{"num_hidden_layers": 13, "hidden_size": 448, "num_attention_heads": 7, "num_key_value_heads": 1, "head_dim": 64, "intermediate_size": 1216, "vocab_size": 19763, "hidden_act": "swiglu", "norm": "rmsnorm", "norm_place": "pre", "norm_eps": 1e-05, "positions": "rope", "rope_theta": 10000.0, "rope_fraction": 1.0, "qk_norm": false, "attn_scale": 0.125, "bias": "none", "tie_word_embeddings": false, "parallel_block": false, "init": "trunc", "init_std_qkv": 0.0371, "init_std_o": 0.00728, "init_std_up": 0.0371, "init_std_down": 0.00442, "optimizer": "adamw", "learning_rate": 0.00164, "beta1": 0.9, "beta2": 0.99, "weight_decay": 0.15, "lr_head": 0.00723, "warmup_steps": 264, "schedule": "wsd", "decay_fraction": 0.694, "decay_shape": "pow", "final_lr_fraction": 0.1, "batch_tokens": 262144, "max_seq_len": 1024, "doc_mask": true, "train_tokens": 829900000, "max_steps": 3166, "dataset": "wikipedia_en"}
Each number is 500 + 40 x the weight over its row's rms, rounded and kept within 0 to 999. Layers, rows and columns count from 0. Numbers have three digits each. The size before them is the row's rms in percent of the matrix's.

# down: layer 7 MLP down (transposed), 1216x448, rms 0.0389, rows 887-953, columns 128-191
# gate: layer 7 MLP gate, 1216x448, rms 0.049, rows 888-954, columns 128-191
# up: layer 7 MLP up, 1216x448, rms 0.0454, rows 888-953, columns 128-191
down887 103:560522457512480487473521486433465528543478499505573476525504488521450536468569571523474480505501431515528500538468438465513481449492532474508513511513481392510499552451452499571530523525482540
gate888 093:523380483597485513533520496483469521547496517511542478500531499545476515575551485549486538477539426500511600458506534454567464489502504531503521491455461464492490538545465445495509568488425543
up888 096:499598584505553517463490523521450484541518546454501531521489509525460511512519541504412551528486451514441398464506556564491515519616495467496549553482541514579528508480440500512574516536454531
down888 099:482560485578518580414452489505548440572516568583528499427455523536549507492542456562486481442491512550466442460461572502538511527476518476531520497507515431484493447428531424496519474489453504
gate889 111:484515433527479522476542563511583550510445482445466568472536529509456505485532458491471513447493425535479507468484537478506453443549566456502524466553484498442579524454489532413507477499469548
up889 103:542489562501495541536545528521445547415424452498546428507438507543461519444547475527515524539479516514467549500439455492506480515567455506508434518472427527541561556531463434543503473490489514
down889 103:520479504471440515480462458560567542485417513459473442528529468515442526563413497465468530505485432458472453481490509430483460495501539483534491482550471504503485522488438545544506470468517478
gate890 087:549510533551493486502552397499473521499516546502492579453594460515530482488496494530515442424534528492500528554523518566517439437455488478546525465551545460488531418478530504445548518490493557
up890 093:415559478463513487475557562514457532469506497450474502503488507530525502487485506466560518470522470553399538409393470544508534501456447466441520514520458522498587515570549489504472510542494491
down890 090:493489513496425495489477535465559488475514513466515504583498566550537558463473486515528518557470517502500455468565496506538505553531452507465511438526521452483496553491467497536562556518467472
gate891 096:502495500508356484558548438477507451544478533462448539502427505540537500518572494480509467469510494501534510608507493507522553510507537502503429457540473579489525529466447560493564439567494497
up891 096:540562465452482467446502474538483425482590534524487496505609471413496533427518531524528513416519514545473460472488519483513422515490472480471481513519489534537432460496495484423434553419480490
down891 097:586501466555492510536444426452490474454539558485480514485496483510471507454614531517508503476515568473499522493548542457526587508507558511511516484554476535467520455453481513570470499519546553
gate892 098:443452493519493558543492454507434492581552492559545589512583423419605480461494520442447520517533532485498471488511448474468588532480490474526473564539532489499575485545437498532517543493449525
up892 100:521561512489495453520512428494524502540482605524418528487512568569535565534503456401504507520469440466495544527480541518561529485546478519539517474528427457471527491543504453486551504530470510
down892 100:501440523588420512462534483440593493493477535492529534551519524436534499524485445585453456489584551525472450502493446511459478499532543542575523357526495430480487423492530447513519613459506475
gate893 098:486481518505538528493546449543552524537524541466460493493547459470509523449530561484475464530470488513466536453532432493472521443466532429474480480519525485498526491531511549485453449489437531
up893 092:455442507497492540545564484501536498525482539474495520496502530499526519454464513504501556572440593583495419497504466476494489509540465516528557441581527466513494487478462498449484473439497510
down893 099:593433544526485480507536443493573418486406500567466504490481520457494470473501477450499483595557513512478437528498525481501409481441480454517526456500482483564447545456516527442491515482454501
gate894 107:483445499491492518542419491509447550526453527516490473470467489554558516471537470488548442488425490500495500503535559507502504549502581494485392506577516529451510484463508459517574495486425546
up894 103:441498454491483466476555479504512393528449538456458520485518521496566484533480540479502534524460470469560503523525410494498552489524480477542490490466462509503528507433436465500528485544471522
down894 104:539480529530531489540468482480506480615485493559489493474520485470542554470547492481487504465514517513464490473484404413583548426490488517440501509500513545508480487579527522522507547438469486
gate895 099:477522476470545450529474516491446475461491479443451494524499527468506535543503511581516492477499500502564460499507483465470587514477437472501551508478450503538452477477428515478565500479498538
up895 104:465513487495482495482493513556517486526547569461584463514517472477559498475509486458487481527487505506554556538507482478501518497498470486568503499467510551459497492435492423402470412532594459
down895 107:487477424495525489469453526530553454455530482446545444487469517485494494383473550555562546505523492470569548526571526465530472485412486452502488432496555534440500468483481447490591422445494446
gate896 086:537471520494471512529516567486480501498442569494469508463517487499510554528482486522452514531512513488468545478530552461455517483534550524510513458479432494497433471508547539472493483544515546
up896 090:484520518475531582509463488562507471481469549485510480528503502568512463522489532438439479494426486502463518537469566518568592499583519484498472457452543472501486483486442574558476514500438451
down896 091:527536445477446473471513525441490452514443543466506464390558501481479512493482553566550474454538504459517469573511509501467475450492494529526548575465479552563537490468532511494451510530502561
gate897 101:568453463553508455537574578454520542487544521458488572495470519534505452519509458560543445501532434586429475480500508444544515522543550471504472448552538489471447488493535554520547515484454494
up897 099:527441495472460501543507524487483556480518564463499461504478523489450474516524549510473470475497428581447538507533488448510565489509513524517555532501537500561532445521452581422532542443540509
down897 100:493525478486426548503455466562543520500523574446502482443488533390510524536490503449440545508492499569512480466549453539483468517488562412532405493496465542550579461498478482519513537455525487
gate898 107:522447483537520545455497514469502492442467423511448510401401522506514501485525468577485489460488543458395492453537489496454522481524500502480531500547461500465551395556464519489507516487490544
up898 100:480461512526459490561505527522496496484563469544451515499464440453486444503455578488471474463491538500588562518503463509475446475487508468460512514542531520499472501456477506511551470464497496
down898 103:506537454516479484559571524493487492538525508559437551480497574478442481580517540494521571530522493459479486430454454501503480493554572453500449488513485538465558548543448423576523532505488541
gate899 085:475459482491528535515531492515569480513552437465520476493503499452459558514530470521477495457463481464534528551519494439487457531514530510576475459498480441526581480535495484501499539447520521
up899 092:467456522481547483456554482505577433582481444554505480503493486469444485508437500483450557546489480494527459501482452483484443566548470435472516544483522537543535469512495517453519519480521563
down899 093:473508493486546527535553525503528503517469468488527517567437510551463439562380514487476512537553464419526479500443457501484472561506546492519512526449543485528460590499489492528535508498486461
gate900 103:464483429517481481529487475506465515473504507440425485508475493512559547445534505521515480485407472422460519555539493503558531542562498540520473443459560470485459532425528534554600555542483455
up900 103:521511507474573508454499530511522575445518517565530515450494527422448461547474552527447478531576532515549518549447488515459437466541528421572486511549543490506444544541452483499523478435542519
down900 100:439501575514498448538510424504528447427494543530440475499528489511470508497491552517539486546500389490493523517476448504564493482493544453521561554495519510586488468502520498491439470486453502
gate901 108:450481478472444493514454540449489492575446462461513514464499454472545462498464498502480467437497496467554545538566433478511480517532495484530428598492500462456526472527464535467540458543451511
up901 101:480521555544574587439510479478523498550495421487519565508470541436473545478504487528507489502517472520458529492459502558488499505585483412491467564557505515584470461467486494444521472519505538
down901 105:559564485487498560490447420505490474476497491514461494512510516448485601495540444568532512566501589464460539441471504628525487501524579537524453443547508480515458520559527553503448524518533565
gate902 105:495449519433504459476563535514464544475547492521562526488511489509529535454608585476486467500449480526491501485496550552520554485479548407504575575448528540463431478442515444545451547474468490
up902 106:486528511498464490464534523523482567532468570542464499538514531499505520427479525505526455440488481520556484439511477505471472514500479488497440539514484505585463468527502471442470487459487530
down902 106:492439477445537508531494481484453485461490558454539550527483550502521517490454552453497475477620483465495520476470548523498504499457440470476482526449500486545447487553569488492506505472445479
gate903 096:488518506596482512523461496517534434507512460508560532476475447525543531475505555484511484494529530526489482545579525507466505500551436527525424533585497525536488422473451478572506443534460548
up903 100:527501472465537418422542453433461495491468501411472550464566463447513451487523463534482469520513447416529464554461514560489455523501501517520560462450456452513501495458461441476524488536448525
down903 102:531532555479435559521518458544459488436499480556495511475513505475482468505584464529458492506459479479524465462496560478473583455519474469477548540491448519536527506545453437452453479415589522
gate904 104:465460474488508506402531530535516525528553462486476506480501500501541485539507502545483477478489491494444440457523506522490574494486509466571550423517534510524488439513519507544453424445526580
up904 098:485503465502444516486535540431513499461521495516480533496476549509517557483468437486447450504488481476469571526482458496469503503564487455477548517464490542453520521524516523537433539522563467
down904 102:482505554490436451553520580429521484431455553536453573544521558438466499517501511533516465492569519485512612470491550527506464536467548579458520497511528599501525484526540578441469550509487511
gate905 105:505523459536522513466563555495567550475562522462477471422399551510485539522485531523513468529561540520515550465503455456424461472526473514489462548556500517467486476499446482608501477525468595
up905 097:519472483449597541492533422434384418470463518480484552431507452502525450526494442533517453514539445510442506428507452554462501485457480531508585467535494435535515504383550444481496498501541478
down905 091:515465478584525515514434475483436487495500516651508514498543565540528499450558555502538508417482446464492471519554534487551564513505539437466503437483452421535517558493513531448550492425463367
gate906 099:519465508507606569483473530480521459494492506484535479501534469527466503509551458471503440462529477515495537491512459478532561525559514527442508535532482507461468487499530439496635495440505535
up906 100:447570516490547494542516495479464501520503485479518406461542500490566507490505494514466524573435525495447496532533566457541505507425480544496469467424513494542510571495517521551531488499521514
down906 103:477545447567497484509453554523507512446455466523499540421485528451468451574490487515436527521454470537454465500460478563479494467494428510446534493467457428545502537450514534536457501553546482
gate907 096:451580429513454471425512475508436490542514489488526538498563488503510500408500431506558547525512533566469552553454547507505520524458517566546471507473540476527463484533482507510461488471547477
up907 099:463511517546469462530590469469472463520463429456522511504491534498488450422506409599550461444466540470509498501542487507500528495535480413528492540563487519508483515490487439516512499541470548
down907 101:449524581472510454495476457587515549544499450528501530461575494458421490501610510526481470483535427495546526494539410556487521527570565531492494509539452562480582591455504546470601513521496419
gate908 106:532558541589450560472485531457526431447462499482545542470500560405457498518551447592554503526515467458437479468514574533536516509479521494495521495570485476466496453501566452462511522534532587
up908 098:492555500497547582499402443494478519424495525455514493486511500474497551484441474551517553566474512487509457522463507523478459461495445440501557484492565559522534539517561537575494443429522458
down908 096:528555474509511546514532511548496533493498537520496504435497431554549515429569435545519517471522504526503488552471487498433479514499452477488503450514434502507491516518558494578477588508534548
gate909 091:528470539392494497471463482574481549558556473479486499500544431536625522448468474492519498518462551567447463582538474417534422572510505461539509535382472552462523442480458545489575463495439473
up909 097:528521489542494485565473530534509473466445520571558520514480528483495546527496517490491622461474468512568501497498497528441545455557531560438566500507488486552510527561500445521495484574508451
down909 098:522506477502504523432481498529503588405636509508534503571478475526506490485543550520457498538484400523488507529522501515513551461476455499479501476499454454473483473533494437525550522502500481
gate910 088:522498551422522506506489542464496492452522531527558477535467522548508531487500425448518480519480462484495547492465468505514431538548508474534538510540499462482552467513526516549569517372445504
up910 092:569561501539439531503482487452529532547494455479490451514456526487474549450518412443506492506544551447554487505468524513496483472571487530518467572513468529424441530528548520549500473513510445
down910 093:500402525515482501459475462468529511514389536493447542467541524495528564481526575544529567531501488519471538497540447499446449471513448473521487481496535511517577455539453453494463450507482516
gate911 091:532507490526530554432494504451535508512469443576467583505539517539498533497486470503467492451487470486526608463402391531394554470520454498440495477454513549551540408472453468554468532464490569
up911 093:475447549492632521461541502524511473497556496566559558484529454459561512449453539441588489501599470524535479520466462488459451498518498512528422439533588489508451483533524524567506521552524525
down911 095:463509491530406404567530534458497446496483478454530478513547540463496520424527596477522534507489522541478540462513553422461483457501463443548560583517457471500487487468568485498609460543438530
gate912 093:467520478563528525539471385497494569459528488491501516458517536458500517488532432526547397458508545478536480506520522535506516522559477436450521546525471586476579497543444462478453518464522496
up912 089:522525539464430455501493461590618496537539558450457485506465527507528521421545505507503525458512472518476594496470549505447554445505477532505425483573449379523514515543459472494488517447431565
down912 094:559518460530573519460460497547572484526454540462443520465530502460502542447465456559478440445582468501490491561487530454473506492538506467516536523526447498490531488537468468524487533488460489
gate913 098:469470456467482576486520486490525460494476444487502503456514561529514542482533508591533565511406495476465536499499452455465532472477510513479537483485451547472561574500487524454492525556462451
up913 099:491494467501471579532543523539436497580464594454441520520482562565500442530450496582509508494463468485491519490489477483464546484542504464487573476472491508439511496504512450493480548480458400
down913 092:436565479452513511513555550490467524496479526445452492508466503509488467463385417444520460501531503456510500393436505525531430535470508448470546495520489496508505510502448451498482522546515487
gate914 102:452525482538500489448501485433590451434488513495458480436594593461452556551518559485473545438485512485455467428544479513447466562538498639431512478426519515435478489543452546530479522462435558
up914 105:534561482500505516510545528477470511502509533521469549537498459558455513452521518487550496547465519448496503512534497523505500510536501520493482457489528558546577530540519545517568556529522500
down914 091:514484497494525502444471476493546450494528428513486469595472487549558468505533529529431487552550393561480502487472552449471500521483496452505532461499499530460435488523475466471505483482550481
gate915 110:515577471429506572468501540461585538440454501511454524472498457437461572549497450513514430443512468549435432422535468486439451536563489396548502486493518511499476447499512558458520504488506613
up915 104:501474503401428551427527531431470500534516433488450495476449505525518491502542507560532504523499493446493501458518519511524524499564463492454517550486510609530521473494535447532534517566485483
down915 102:493482492511523549466436467458507562499586509543452535409473514475461503499563490549495514459510491514470466537532443528456570478515485416473505550495494533446563494487489502473557466510492502
gate916 097:440564433469437478508556474498498470457498492494530444477490562428543519543466549532509494482501445534485512527501488508517537507512517443476516498458563590454504460577500472491514478534547602
up916 097:435507480475505565522516511561506505458530496575426540524532513497397561447490520473507498468563454499477491549474455458541622526506496458505562521430543523451516487476543461533496501461481553
down916 098:453476451505455435454449557481514469491446476516506529492532537557444471510462512477477526465530418433472503449469482525471577509574459524557499493544506501487510477419548507496480487539502547
gate917 097:476530422541536510476545468544564427463474506420516495439503584433462422483472580542476507503543403563458511543565483448480485469454489437457459450616511469536505503518474531502424451522513528
up917 095:431552472518594460545580465510557488496505438523445486546451478499443484511505485540508500458469471428508455501517438503537460509472472527468502525493481468533576471500493544506475473505496538
down917 085:490502541559552545489506524513509478482480502460496496437549517491502455520664469508515516478422454473510511531576481453470454393440479487491524480522519522480471458471463493430474457527496496
gate918 102:455503508486462536431463485519524539476533534502465504501525513463569519550523478525539473513494515527459473573570425535582466512489489543498530516621492518507542456497552595464470611531494533
up918 100:474489480471538520543433456482508469454481534489559423520470517508515512463515444520486561520557484541486531608431504478471536532482467599443467541564475484471523564580448504466523500573411426
down918 103:471568437455523508530476500564523552482421458467541516489512554536472477489532540524512499526501532549445557496549488511494514599455494503430496545519494478487605482543493495489482458497447552
gate919 100:451433529515494492490460504511578538439504462530520513500546485413516555551526531458533378514539448489525497515550540493409542505411593484513517523421497544530520539498480575480510460509488472
up919 093:527445530499523545473516466496510509490491476590456485528517512525436479518517565479507504503473502468496549550503399472519460464524525542545538518503499563474462495505493479470424494482485495
down919 098:456512444547491461469479508463550479451470507455543557487481499487495503486531518525486528552469517489528454451536474486521514486545508438557420501534457504581500473502463499459451484447530452
gate920 102:510470506436425514455550554488484502545582532494493395455546505466453487529510528473495456485595458478489491436482454506427503441456574590562493477602510483574494578487509506526472530457467483
up920 097:518531535459471428532489524494542498505500470532569572498521535507590551511484507467455520470489545463438518507490516479554465493547487401487473477448459470500476559597435530480518451458545541
down920 102:463495505491509458446449510548425482470494519435496458519522473446521532518547438427487484555428446441511525452464544548470518494485475486548517466505518492540443487447426530467440539465473481
gate921 113:527499482440492507518455442492473462473460529463489559453544507489544520506525471581486471442461496508423465579515516474473510453525602491523466516534498489425464505519585499575477481515472473
up921 104:537523498492475533468469459486475434460475453513479490444509494503492504472449474471564557538532517504512446505506479526531512573503513504480451531455480464473481458537543490521427467525487491
down921 099:488517522596468566474438500495517475436424473543462509421459492498445542471420527474494519506484466500584558463497488504439441540504524489563521477422526534422484482503519460501459486427489509
gate922 116:505517446541516459513503498464483456476450464489480517474545528473556515476517528528543455497516428559552532484434498519432472479526515433531519472526448484409503513487510494577532407494514532
up922 106:488513509450489479489562433506512457474469481527446536495504515473527460428522463528466509508501538504512526533446552539504490508612465456584538544563488504473528499488445453556548486515522495
down922 101:498432518503485430491508493557518498520481558540420527553497458503509440449435492563584447467553550540551566499571560569431515535481553511501515501555465484451474527516412512549528570531518502
gate923 099:538441544498467496451489432446488440507581483485562466506571416500546543454505513533545507459528471518443510535451459540545575462606510520511511547545448487459554495451495482478519476451406546
up923 097:489460480512467417464446467540413543441477451477512465499490441488545462496499503515517555487509548580544517508498575490490525526445474505485439502491429521490545409564503472501535481500586443
down923 097:517466478506433526507430511482473474503477502499448475501469457486501585490587515538524544508492469476526401527489544434511497488575517548511529446517547501469457504563559475489515534401532522
gate924 099:464479502514530509474520474507452521487467553450506542426539450435600530463502443509519489454457544559455478515515512493481550528524569449498520511605499448551510485459603571516550526515520489
up924 094:539474462482585510545523454476507479502430545530553533502477565421564563528521524529596446472545576575423490515477533513499487449482502433488474451538458528517552523512458529473484480443531473
down924 100:459451517478524553476542563452475524498495511548485549464522497476567515420597501495493418471501541533495509519452409453550505513506503471483476520496509531458505400466492462486519550516504434
gate925 094:529461458548482594528454496519531502455501403525506549526552518532492525568539483485469509538422560590498585467501531539506508530475507464434439471518465433518440434530524563537523502509513516
up925 098:504516528534525483399512504457469506532537553509524464537468525500387492513552512514462461476460458470512437483475454568557529445546544491448560504445525451428498544502482512459462484511470475
down925 101:513514517466506479452465541562495513556478574480449524426475469538393599498561480510430595483539492435562448445485544510468519476499535503466466487439534468500537548514459494500484522454475476
gate926 099:482520515502506553490602469474489469428496451494537507503535529497525529492561443472501500467519531468524503618513499453529586394479533457496481475417550548447508519560526509461484474543454495
up926 102:413468471590578514500503527528490525514538504464458443503571490492460538488472519562564476546469465476541498451405501520550426470536481502431447470478520502492459549522514534541524456458513582
down926 106:534477524533543551527517468532495466545519542513511503464508492386481530551492489542509565435468561449526455482504498526611483395495524448477412505488445501538528482528471534484498513512476525
gate927 104:546504497503492519513552423497471557534563593501482480426487549504510524488494442502467508464558498587452458510526549475463493483466477464519549526486499505463493569501458517479555507529432426
up927 098:523511543551534545479550516463519480477477480462514516549529512488577514367520516502455585481486434433559526475516452471502494519498546457516475511528574494474492609563430535533471485514536435
down927 101:448542523554558501487494544487511559457527493489480500457570495435498500479514565511533480572556454574444449485475467540496530458491481536541557456505528504516454603455464546565486559469478491
gate928 097:541468446532501526502477530530536488530489565478527527443491523447474439489501553476606465540508482609496554407521424513537458418569461513551522531514458478470558479494514499535503508470501571
up928 103:477451539462464491526507473480474488504529492485545549521488473435564490501488525500473512443522463437438510500546481518478475554502448477532434479468485471528416519486461491416485545479449587
down928 106:502467555408443500540517519540488412469587498451503448516473499442461526502537522413467478564515407488487484516467459520467427611514442450490541504465525525491454593503457578481454479472518444
gate929 105:537428424536550524456508521482493461464505586489477420455536559523500524496454440523495464544508455553440523526576513435488460513440490529539517575549479537512548453492527507584533536456443560
up929 107:476485579493492517600479457512505542500494456556555523546545535540528481470521545540487503491532509480468571563497429537564460491416585439552470456510440525430437537568516520411419457507489447
down929 107:434489519465436464526429531466458527508510525520470500500525474481441466517467533447499561432498537503534473527528392524549523419462429564443460522500526543454443510462489498551505494464536535
gate930 109:451538515530510452414463459473524511481566453461504539481587547485480504523505541453546494365485540459509430562514495540497554459499477546548538439541536527419528501443531386480474451543484502
up930 107:541560477546478527507522493512455491583515484531579499468576524531471559466478484542510471538501440513541475471533492443493459544550479439539562477551402522545490459506435493483458532545511435
down930 110:440478410546552438514453486479487549530524472467496509486506472462485459510487503452510478523449446531478545498484422522501545525511466479458467555523499587480550511486490522450575462514519461
gate931 108:553475470546552446447465466493487450507525448444448547481496552433468561543524480562512582454533576507537484485513450475456587512512467466493521512515489476487552523486528538538508541461524500
up931 105:517512439490498467495418513540455414476464490492530455491488544513473512475498464408423466517531529522421504481497505488449487568456532426513500533532486459490530517572550470533460501498550411
down931 105:503447454476506515507483423474522463531599455495469460452470474553480525472495470451501488567431541536510434494453466468560526511456482447533496509497551508447543501509471527482487478527486525
gate932 101:477464509444474572439560538449620541506519475498514522539545432485465510512537573518460562467542531503536578530518517532462523487492547553543443515485460500480513533498495540521458501389453547
up932 103:473470438543489467508521635514508552489469539495384502521563442502535504483475486528559463501597441544459550505530424485433455473481472536568472464481445518527471543566537501493519508518548464
down932 091:451499449475487547461507422455528521538475509480486495575516472479505479501385543511503483422469462532430451517538485547515607482503474496513493492531510457424446480553453543508503501496496502
gate933 092:554517446487506568459485475502513444563495510504540458488492536510531522490515470437527516472471458493459465533495538467471535528566559538494502506480479438509524512559538460508481514505536473
up933 096:549466502483385554583477544525497575454513514514476406509549551478490503456519496505458573476607501535507485433537463504542424469484480483471519530566453476481493517498576521443504511434452497
down933 101:552557474478412486565487443468567492527477555438429455446529522498513486521515474537493446509537477502555480435483563413490498495510555468485545478531557442507467457531526540587424516472467502
gate934 101:412405534516510525503449508522562568456487466494502528468551488444533535511491541567400525538444455474522541492538523458491535507495525392536542489474552495525469484515549531475484430465511519
up934 102:511530556498548467429487514500467438440465453501518562478457513533466485458470534512418384528493547530531517526511562534537507416480493546470473481532497451440515440525519528521467461517523483
down934 102:461483571541513536453463503474483447534513530528480456567541470536567509468449458524535452526482515447499419462542481550497486516513446566494459509521538494536530568516566564443499523454457519
gate935 116:460497465557486504575486564508581510431492423482511431438488568502488573519511479551539458473500510517518561546556475435449558454450515451536469519514493572536572508527573552510492507535547572
up935 100:527473536485526569372526468493448493488495513528535561504438479445509466562516499567456503507516445491494529445533470540480555435551493465458455519483488461534530448530446490436596469525454438
down935 102:507453487528527518493477504543506548559475432548548503400450462506565552436558546465500519525506484480505443494485512544500453531495536496556522531515530535441472453495508488469486540464482453
gate936 106:474478476529423576495534565498429422520493500490559589443536497482460551450543529521506473508467489504454551511513518494521553508558474522509512594452549464460424549528528447496545449484469473
up936 100:478531523398484506571478459542549537565457518473528525529440517460487457523518498499512427505484429482481515524448499485543494500458520495593467425549423426497529503506429513484528498540476533
down936 103:500545554502564454486525492477519516454513465520481489504516508558517520436449499519493446451481487533442607462474621526449558488499502513470517564439530543487500474449516588540521575518448477
gate937 101:513468415404585484504482522505443481529495517483528592468545471551493531616540478521437441487517499378545530454481520499422572490542483506525508556399442591487477504526476531508483508519500548
up937 098:533485515447493479526434447496514444558572545529514452506418516564525508490527429507470457504531523452578434483515578502530565447567451466517465546560493518509462520537507502458522495491533511
down937 099:518470520568486553500501497560503468534512493586515570498576500505554556520538523469515532504530567490493491523459501497462533569483504547519479447539590477526532492486485514444442470483550455
gate938 102:464512557536514521551531475483548534461524426520546516472535462561476510462538511576471465500518450525571508498534571520492524452511473472524518504502481517496527421471532502450544430545535523
up938 099:481476428445532527497486573511463482493440501494514448507508454505534479523467498504515471541519512522499449474571534473515516491454474498519533520456461497491474474472483431496538491477423584
down938 101:504486546462496566474586480465503443528515521490467558440516493448486516514549518510492552476563499437474562490520453536515528555475479546533544499459485486510514402515454502473482461562484528
gate939 119:589522431489507531486478518446409479480507602478527434404463539509500527539540480485492476545487484538454472478520533480533507416530495498505472523489446456461531492502517494486493448547502475
up939 107:459473509463516524421532496569546499414453493422519533471456514361473525463446517579596497526579522545521459517486481500481504564485406503501449494523466449520534462478505545498451483486537511
down939 089:478522525508532487532520508472433450491466477476497429303509493477486542519560519479519524526484568426462506488489509484501468485496555554541443472484521488529445526464531486437457516496483445
gate940 093:492475538459462509377548516461525503479525618461490495539541610480501554478517474582539466488464556544537450574549497503552480472486435629497466557539470493493474506475445463486492485497446483
up940 097:487464539503451513563471560413465510503491557450474493483479542523524444531480529467423554524504514503512451524486499512537489529456547470534452490451535455499467428497583520494535470519487513
down940 098:520555555444524475531521459496490579472476517438558501620473472503487535520529518492473524493562511421485449437451595497443436502517499450496523521528498584445518457479468520541446461494517541
gate941 106:531495433480482471467544576456540511405462553496486504444476519507524550570498514468442506510516489497452470515523438453534541475510500467408521498477501516486572495458527544469548526470538469
up941 098:482446467452565518632489519506494593477496506499481459525524480433502580483534485561531498551424473499512532533507411433473527490447453510513441516487466492479500477540454457528508526533502501
down941 089:563494491494511442519472475557546457528583501514487515589555488413487550503453583526494504561477539570477572508483516573517531537540460528495446481511475501501574520510517477512485430467490529
gate942 098:463498562442500531541519513533469439457535514537525464460499483551559493432516500437511483425548487478539504560501489436527546558514505503461512474471471455545509490605474505481541518553480532
up942 099:506467477402435554526459431458480453481442464532435516568498529477528576561553537498473526466491530490548493499517457493486509440507557556519560514486445544458498471505478459446432495467543530
down942 098:487546478503529571487517495470503516467485475451416500565492521457511535496600596470561506526470549517449454571591520513407482465490520551569513524509497460496512413535446471484587535467490527
gate943 088:528503468419591509547453557567510518401544483554445502559489479465499472491575482540480499492577575500496462510460531497579469496486581490469436480516481508489503473475509429540504559498485510
up943 093:556424535460537486411465476507526480484483535472508483529471484515540494532562503531508519527542560520520484518494489543454467535509451499570474494440450561492489477493478484439525579492520459
down943 093:459506514448476480396495543519481483567458493571534597408497499518467537474523586561537503516473440592495521459468479445489547445442454518503509457451493569495467480534478511514492496580506430
gate944 099:534423538575558497519525567474521513488487470465561562490494439551513443565530483554502555502518554538514461501541511511529525503585528501487464575547508481525481464515483541571482484490440533
up944 105:453523534442550537454438551465575448498483478500501470481491542558521505490494494459514516521504462496553539493528511480522559541515533504506455424519552464532564468511546530454534523475472472
down944 101:471433443454468518505506503557479496513506484505506523480454491428475551515475465535576548550572499521506430545461509559456572461529471518394474473518469441511571507519546463498508472518494449
gate945 104:601490407497532481519577507522548476479520459569478523526507585584491506472530461521478483528502428583498546511531506424552508561502494467501487555491539455461525535509478454510515493506497511
up945 104:531488511497408512436436497485477536525554439534465498470509477474561525481525480469488499462540526449462507554470497485453520557518497491510493540495579497517506486398498487531585479486453477
down945 104:487434487492491488486459526557507472588459528552507578584536471486482501430409542565483506466548517531486563500507548419558474548457484522491462522445489570539523455471552457526541536475570530
gate946 101:462528489541498550514478495405478560530477506458499412468567494485421514500484561474433476459462450500478466541506493481496426509479559427524522621440406503596478519503459506443482469474538468
up946 101:510554555517524546556550543499467467443558556471445562490472514550432554525502495485510568469499512504537443529480463477553547496599457501452532556512520501522495525467495489553521483482519514
down946 081:444506532528529568497508505532525472525483532562486483506536559448532589531582428506487521571544475483541439618495510571529459487491560466572465458494534521511515548524514495510466585524526467
gate947 093:448549502554571478498509473520552560533526513511429543449521542481500537530646476497544391444454492461508502537514471485526523501513550555520430484538481451435495518509497540495452485567482563
up947 110:464480516510498449403572466488492523571345525478490542433499502473492403538477524522531432463503480495479465505473498438432479475516546575548477482507486501532477477488458493433396462533523469
down947 085:537475501431465444523516493553514510534352498464516495482510490523490333496422517468536476516548477480498436472493468384454407496507522517549512519429503527495476526471463504433498487484500490
gate948 100:505469485535524503476514532457565450404538508480572455494510456493552523437530467519495428481446431515504527526492451434516467488392528508545484526550424416517533540504449468452473481470497495
up948 097:516502500497543463521517587481457540573561498487475478513515479446536509528500500511521464517456518544512447504545556459498505513486468528484486469504433484458521511546487429509532498549416499
down948 099:417429584545459487463547500475518503579500442593485496465444553472523496493453532508479473474481589449464472500518530448488514519510467499555487500468518479505561509501483538470520480490519492
gate949 106:499545488584569544479542502464462589519529475502489509424477502448585518494508465540507484482503484499543506497626507488488458536427422525449485478496486511436540442535447453518472482554484547
up949 099:556515434534547475506483503501519481444516512532485509533501503523505530477495559417491518493527493527502475447500529565458488516554492517507513507548579489499473478441496478529413524562515434
down949 101:544458489494375520448479514501509528479492485505422482511538535495544515525451526444481469479479497512503565488472450499449525538512472514501535507491539558426512537522488506487501513529532463
gate950 105:494501522546494549498512494482389510498545551466516456466556514417572540440509454508514491504557520533489499538459507536539523537584567533526445466539485467476496546518540542551529440443474479
up950 102:493527473526506462473486508532496515530493522521461483540552539524443535472513440435463494440498556525524519503432564445537486455511469534487447520469436529496508528479586493524442466543460524
down950 101:513506543484531610498468455423444517525524477529454461571479469422510468529506476517488541561454552608500450498582506566522500541542503525512585537514516422487490496455531507380465482559402464
gate951 100:511522525558516547531461529457470483470515490483547478486526587447522459461529462544406557438481551544531472491559446431458531547508482494496509525534505491496446445479449431511449447507502501
up951 102:425407454491556565468454481514512489577440448567479518537502511518482506489536576518561532524553436527473519488421532460471504511482516431494586479555505585444529505575506444472520485505497586
down951 099:502491446555495520473454533535485532566447480500494473522519476486570534475538547483498547535502488529454506614504564490524444518460576548487540570493529496467447474513472503443506428472490603
gate952 097:469443441498482460504486485498474565507513515482543482491421549564500552452505495604479511515392515493538524497496477450552496495546487457395490491553524539496514427491478382550505497509434554
up952 101:480500471557442472506563485464486550485490533495471571515558475514449565446483466529477503477520546543437470513422406500475476536528490417502505581476527513512492569495425514507536441481484509
down952 103:475562498481528513533501459428478529516439473537470540573537475576450473534448547546530516457551456537466498498429440558480510514513498543527508444469484594481531556452508477514534505506516530
gate953 096:497500501449496405574525494473479406477501441500549516486495517538479569541518503531463465453480520527535494477468534508559511455468491477495504451448530461478556532496453493501578521577447519
up953 102:502493474488503507434527471572484479560475485568530495472459563453547558433490483551497537436487505546524523503479475473515526472466454509502565491508480508498494493456477437479511514514497490
down953 102:481436450487417496516510543494430486479532494500511563426567546525482492496409550519453519554509503490536518535452486559458515484465542519485491599473480524548474553521471462541537569465581571
gate954 101:485468470517573493403499500554439464474491533547498456485518559500529542535491528546477456501524457500429508537530541459411504580542466415500537499468496443527568473454503498471454515506552464